config.toml
hidden_size = 96
vocab_size = 1024
norm = "layernorm"
norm_place = "pre"
max_grad_norm = 2.0
Each number is 128 + 24 x the weight over its row's rms, rounded and kept within 0 to 255. Layers, rows and columns count from 0. The size above them is the row's rms in percent of the matrix's.

# layer 4 MLP up, 384x96, rms 0.0931, rows 316-348, columns 0-95
size [ 98  94 101  98 112 113 103 107  90  85  92  83  97 100 104 128  95  97  96 101  88 111 110 101 103  98  95 104  88 106  89 117  91]
[[126 158  84 110 115 154  99 107 129 112 151 137 130 110 115 137 159 136 119 136 127 164  69 142 120 120 116 154 108 124  82 150 194 131 152 103 121 135 179 145 169 148 144 127 131 128 121 118  98 104 146 122 115 141 110 155 174 135 100 144 138 131 124 147 131  82 172 132 104  88 133 164 146  90  87 142 101 132 147 143 169  99  97 150 135 128 134 126 175 122 149 120 124 129 104 106]
 [171  91  83 131  98 113 166 138 122 119 139 137 115 108 110 100 111 127 137 143 124 155 109 155 156 124 150 116 129  75 107 110 135 152 106 134 135 141 125  97 146 110  75 115 122 151 132 125 104 100 112 139 142  67 138 157 103 155  81 120 158 109 146 131 147 126 113  94 102 139 105 128 140 118 176 104 119 116 172 131 111 171 115 137  81 118 114 115  96 122 115  59 127 115 117 122]
 [120 130 141 124 120 161 104 124 115 110 141 111 116 118 166 109  83 125 161 131 124 127 139 116 104 153 130 121 122 122 149 149 106 128 127 135 149 132 115 157 146 110 125  92 140 140 131 141 129 141 122 137 173 125 121 143 118 126  85 128  85 194 120 130 120 131  59 130 188 154  64 117 105 149 139 129 106 131 113  90 107 130 102 143  99 115 126 134 124 152 144 179 106  73 179  99]
 [166  94 123  83 154 113 106 115 163 155 136 112 161 145 122 132 152 144 136 153 140 155 141 121 148 132 156 164  69 101 124 109 112 143 136 139 154  81  77 138  79 134 124 130 113 177 133 161 152 143 126 115 124 121  76 133 134 123 138 133 137 104 119 123 188 112 145  90 136 127 135 122 129  98 127 108 129 116 124 162 111 151 153 126 170 117  93 115  89 147 160 111 136 108 127  85]
 [ 99 106 122 116 126  94 154 100 116 112 136 138 155 124  89 153 120 123 132 110 103  63 141 130 110 129  87 135 104 163 154  89 133 112 104 102 134 127 152 103 118 168 117 141 155 116 130 166 109 133 167 117  91 108 136 138 112  96 117 182 147 141 131 164 168 155 144 119  74 114 132 158 118 127 173 149 115 103 123 145 166  86 103 123 122 157 104 139 153 130 134 152 151 119 109 160]
 [143  97 157 111 115 179 101 123  95 124  96 130 148 114 115  99 116  86 169 142 122 128 150 109 153 163 174 142 125  85 117 125  90 107 159 104 138 138 162 119 145 127 137 130 146 138 121 161 111 117 151 115 145 125 142 119 169 147 168 157 126 130 164 115  65  94 106 106 115  96 134 100 136 127 125 147 148 131 122 143 128 112 149 170 122 134  70  92  97 105  98 102 114 108 120 142]
 [143 149 140 168 138 137 135 129 140  81 130 147 156 122 144 127 156 113  92 151 121 114 112 124 103  90 130 128 124 150 109 138 150 132 170 118 181 162 157 123 118 134 100 122 139 136 140 185 124 131  42 158 127 115  84 105 126 130 123 122  93 152 113 106 129 129  92 144 157 123 141 124 108 111 184 130 144 119 122  97 194 130 130  94 134  79 123 103 140 122 125 138 130 127 104 126]
 [102 163 112 124 109 128 162 146 124 108 148 130 160  94 146  94 131 133 161 114 148 127 119 127 142  97 170 149 108 113 108  81 119 139 123  90 147 107  74 163 103 142 108 113  88 146 120 101 124 140 144 152 107 105 169 123 128  73 169 154 125 147 164 151  81 145 138 127 150 130 116 104 138 140 129 133 122 166 115 174 140 139 117 116 147 140  84 143 125 163 169 112 158 112 145  97]
 [107 144 139 122 104 116 160 149 116 150 100 162 130 130 173 187 124 120 175 156 173 121  95 136  89 147  95 174 172 125 134 134 122 108 117 130 128  85  97 106 140 119  92 128 166 139 134 100 156 144 133 119 160 143 108 111 174 113 148 115 123 149 138 129 148 128 150 129 156 115 128 107 112 116  83 112 160 101 100 143 140 166 118 125 130 136 128 127 114 156 170  77 153 103 147 141]
 [163 146 134 138 165 174 143 128 168  90 122 109 117 139  91 117 141 130  94 126 132 173 132 118 139  92 136 119 119 137 102 100 117 104 142  78 134 156 111 155 124 117  68 139 173 138 140 158  76  98 118  85 127 146 130 140 160 120 107  93 142 169 125 156 125 153  93 138 142 115 141 145 135 114 144 159 139 149 158 141 138 135 142 135  97 138 134 115 158 111  81 148 176 126 130 103]
 [116 125 107 153  67 145 108 111 124 134 146  70 128 106 157 112 135 166 132 139 148  91 111 100 131 116 144  97 117 168 117 140 126 119 133 152 154 173 163 133 135 146 145 109 168 114 116 129 140 189 119 142  85 147 121 173 111 132 120 109 181 129 138 141 126  93 136 116  85 124  82 145 137 152 144 171 122 120 101 160 118 146 124 148 129 176 114 147 135 115 130 131 174 126 137 130]
 [149 125 146  91 141 111 143 159 169 150 140 116 148 100 134 104 127 138 158 122 114 147  80 114 106 121 153 114  94 141 125  62 106 141 143 120 131 132 124 151 114 149 137 154 143 116 128 164 109 100 112 138 141 131 156 137 112 132 112 139  83  80 113 107 143 131  86 163 150  96 143 110 120 133 101 135 151 149 160 141 136  78 145 177 126 131 116 155  79 110 154 180 114  90 145  96]
 [100 145 103 141 151 127 138 140 106 130  89 155 115 126 154 100 155 122 133  88 175 168 121 121 153 168 118 113  91 115 122  90 126 117 148 144 123  98 133 135 140 147 136  99 113 167 101 102 157 113 143 129 108 152  89 125 150 158  95 104 156 113 130 143 142 143 145 125 133 153  29 150 149 105  85 145 109 140 106  91 134 118 109 141 119  93 124 113 111 105 143 126 119  90 126 129]
 [113 138 139  94 114 136 132 126 113 136 125 104 144 105  83 184 192 110 123 136 164 153 160 163 109 118 100 103  93 122 157 115 121 137  99 134 162 104 171 107 108 118 123 127 156 158  81 103  99 110 142 136 118 177 116 125  85 108 167 147  97 118 154 120 160 122 122 120  97 138 131 129 154 126 110 165 105 112 140 124 153  79 103 152 132 113 116 128 114 150 112 126 116 175 116 114]
 [136 147 156 144 108 140 135 132 110 148 178 130 145 101 131 103 155 130  96 128 157 152 144 100 127 100 139 138 138 127 120 167 119 144 119 113 146 136 154 152 106 128  69 162 124 132  94 154 136 113  80 137 117 123 155 133 110 127 106 152 167 120 102 155 142 128 116 108  43 103 119 147 106 156 100 125 148  89 148 117  89 108 151 135  99 137 118 146 192 144 118 127 110 166 111 118]
 [137  96 116 130 126 137 103 130 173 145  75 134 130 122 120 165 120 118 130 127 125 147  78 112 177 165 126 143 113 121 131 131 150 144 151 137 131 121 123 115 124 130 110 154 125 152 123 101 108 129 160 125 131 146 160 122  86 116 113 140 184 109 169 106  88 122  69 139 115 115 100 168 112 119  87 124 188  74 180 117 118 109 157 144 138 132 133 147 125 141 125 168 119 104 149 128]
 [142 160 158 141 112 134 131 152 103 111 140 172 148 133 137 123 175  94 104 110 117 146  82 159 142 171 118 153 128 143 113 110  94  66 114 140 115 136 139 130 114 140 124 122  80 127 143 138 187 128 133 126 125 129  95 116 109 149 108 157 110 121 152 134 127 140 124 112 111 154 121 120 122  90 112  60 104 125 101 108 124  90 114 138 150 112  94 149  74 123  89 141  82 139 121 139]
 [155 204 113 147 135 144 133 110 135 147 158 118 120 128 178 120 171 117  88 118 143 106 100 116 114 194 134 159 106 114  94 131 143 157 151 148 101 120  83  98 162 115 139 136 178 159 123 153 114 157 145 155 110  93 109 112 144 131 144 118 110 140 123  91  97 123 145 128 165 135 111 111  96 139 128 137 121 128  98 111 145 135 130 126 125  91 100 123 125 136 135 167 133 124 167  91]
 [ 89 121 166 125 134 140 121 111 184 123 113 147 156 141 115 104  91  96 111 137 139  82 144 114 109 141 120 126 152 126 119 126 133 149 164 175 133 189 143 121 132 190 156 126 124 144  59 119  95 140 102 123  98 119 142 123 126 119 102 129 158 146 128 153 140  89 120 125 110 174 117 127 153 143 137 132 101 155 152  59 165 146 127 124 132 108 131 133 127 129 133 109 162 131 121 148]
 [ 77 130 120 137 131 136 152 143 127 162 110 115 121  82 126 108 119  90 121 138 184 122 111 103 150 170 149 107 132 138 142  90 160 130 145  78 156 135 178 136 126 151 120 101 142 115  79 115 126 111 123 104 112 118 140 143 114 141 107 168 133 124 144 113 156 131 108 156  83 129 142 143  97 141 105  75 157 144 160 161 142  84 147 116  97 117 150  81 126 149 121 145 101 107 143 118]
 [158 103 121  81 112 145 139  86 128 112 108 135 119 130 164 127 122 130 123 125 144 109 126 123 130 139 177 148  83  89 137 109 139 127 147 126 112 146 120 112 130 144  98 156 160 167 105 119 141 115 141 123 149 159 117 156 160  92 118  81 124 162 131 160 140 117 124 130  77 160 115 141 113 145 148 114 131 128 171 174 112 132 136 132 138 188  89 102 157 142 155 129 169 185 100 114]
 [155 128 128 151  83 157 149 152 157 163 128 130 162 104 103 116 132 119 135  33 100 134 142 135 144 119 136 168 145 167 104 132 123 141 115 134 114 146  97 113 136 118 114 121 144 128 114 135 127 108 142  93 146  99 121 145 117 147 136 189 121 142 140 111 125 153 114 153 116 158  74 134 142 135 124 128 139 119  98 118  84 175 135 175 104 111 121 172 150 149 119 136  96 158 134 144]
 [119 114 119 124 136 138 121 134 113 145 116  87  92 123 151 173 147 125  98 135 127 113 129 138 147 110 131 100 169  66 150 120 106 124 112 110 125 106 159 178 107 111 123 158 112 144  98 118  99 142 134 121 102 129 144 101 102 126  64 167 117 121 143 136 147 121 132 100 134 149  96 176 190 128 124 134 141 167 146 144 189 112 139  92 113 144 139 127 139 170 158 103 127  99 131 140]
 [118 102 117  54 111 166 117 113 177 108 135 118 161 154 166 125 144 133 118 111 147 126 154 144 104 119  99 128  92 118 126  93 179 165 147 122  66 140 114 131 133 129 151 108 151 136 117 165 115  90 144 162 143 110 111 156 123  72 107 143 124 104 133 164 103 129 130  95 108 146 127 132 133  78 141 124 142 143 116 123 107 105 115 147 121 150  81 133 154 126 146 112 130 143  98 114]
 [ 96 138 163 108 127 142 114 142 128 127  88 126 139 114 165 169 132 139 130 106 118 105  85 128  92 147 162 141 135 143 132 127  94 109 117 137 115 107 102 130 108 151 133 116 139 114 138 138 157  86 110 144 147  76 117 101  88 144 100 127 106 127 110 132  85 102  90  82 104 161 137 136 167 169 146 150 157 156 130 144 144 127 154 149 116 154 184 152 142 176 131  90 142 163 113 121]
 [115 131 144 103 112  82 167 103 114 109 138 129 137 118 126 141 100 128 154 153 118 160 155  84 144 147 137 121 116 154  91 103 148  76 133 122 178 130 177 151 113 128 111  82 148 135 122 163 158 106 103 117 106 170 130 128  84 132 142 127 142 150 153 145 159 103 146 145 150 113 119 112 127 101 176 171 158  96 114 122 120 169 139 118 137 153 136 134 146 149 158 122 104  86 155 115]
 [128 151 114 105 111  80 145 121 102 125 183 151 148 134 148 152 162  99 129 160  86 141 130  74 173 122 115 128 116 128 162 122 111 125 156 154 149 120  79 127 125 121 113 168 135 115 123 163 115 168 161 135 119  99 148 131 168 110 103 157 122 143 110  87 104 112  82 116 126 124 131 126 123 122 150 118 118 109 131 124 174 140 146 180 117 107 122 160 113 141 169 131 125  80 151 126]
 [172 152 107  71 142 168 148 148 116 147  93 169 120 111 102 147 132 157 152 122 129 130 108 151 130 154 106 172 148 146 115 114 150 131 133 139 152 139 149 117  71 165 124 124 132 124 142 128 127 111 119 176  87 148 103 118 125 153 157 124 114 108 115 157 132 114 125 154 138 132 130 155 106 115 126 112  76 144 100 135  90 100 151 159 142 132  88 132 158  81 124 111 104 176 100  98]
 [183 182 151 108  91 150 136 151 123 158 141 123 125 129  94 113 109 123  91 122 122  94 131 113 130 117 115 125 141 173 137 147 153 138 141 187  67 180 120 113 120 127  79 117 150 123 158 161 102 158 124 134 138 129 137 113 117 123 124 141 126 140 168 108  99 127 131 113 113 128 131 103 176  70  77 132 134 101 134 109 112 132 130 120  97 135 108 139 136 147 158 118 111 142 166 113]
 [145 132 139 130 147  87  98 153 112 120 149 104 134 142 132 156 111 129 106 157 113 146 122 107  97 141  98 114 151 125 117 158 134 100 142 107 159 156 161 117 163 113 106 125  77  99  93 172 143 151  92 120 131 162 102 200 147 147 107 132 110 148 139 138 134 113 104 112 124 160 132 115 103 122 175 162  94 100 135 112 109  75 102 127 132 154 122 120 120 109 172 147 155 166 124 110]
 [129 126 123 134 170 100 100 128 138 111 120 127 147 123 144 103 111 151 119 108 115  85 115  86  92  88 140 134 143 146  92 161 178  96 131 122 145 166 131 132 119 127 102 142  99 122 103 128  90 130 130 140  83 141 132 114 151 122 138 155 146 170 138 105 114 112  91 109 144 168 157 135 107  66 109 137 140 168 104 151 145 108 158 169  86 111 110 108 173 108 136 138 127 146 159 150]
 [ 85 139 113  88 100 134 172 117 148 149 113 113 150 130 119  90 127 182 156 111 147 145 147 134 124 117 108 139 105 165  92 159 121 154 155 132 158 131 111 141 138 150 113 152 136 153  57 141 102 128 143 121 108 147  88 111 122 106 127 112 139 141 102 147 124 157 124 133 131 136  68 154 136 150 111 157 124 125 163 124 153 148 152 138 152  81 134  88 134 164 149 115 163 108 137 166]
 [108 116  84 126  82 133 136 121 141 141  92 133 138 137 160 152  90 177  92 143 110 127  92 125 140 123 191 130  82 129  96  75 121 114 131 125 111 111 155 140 116  91 124  91 151 143 142 100 150 129 114  94 138 104 143 126 142 167 103 136 109 140 150 127 136 125 145  97 107  84 144 137 105 127 166 105 105 107 145  87 152 127 124  97 114 153 114  96  89 116 152 115 126 154 103 158]]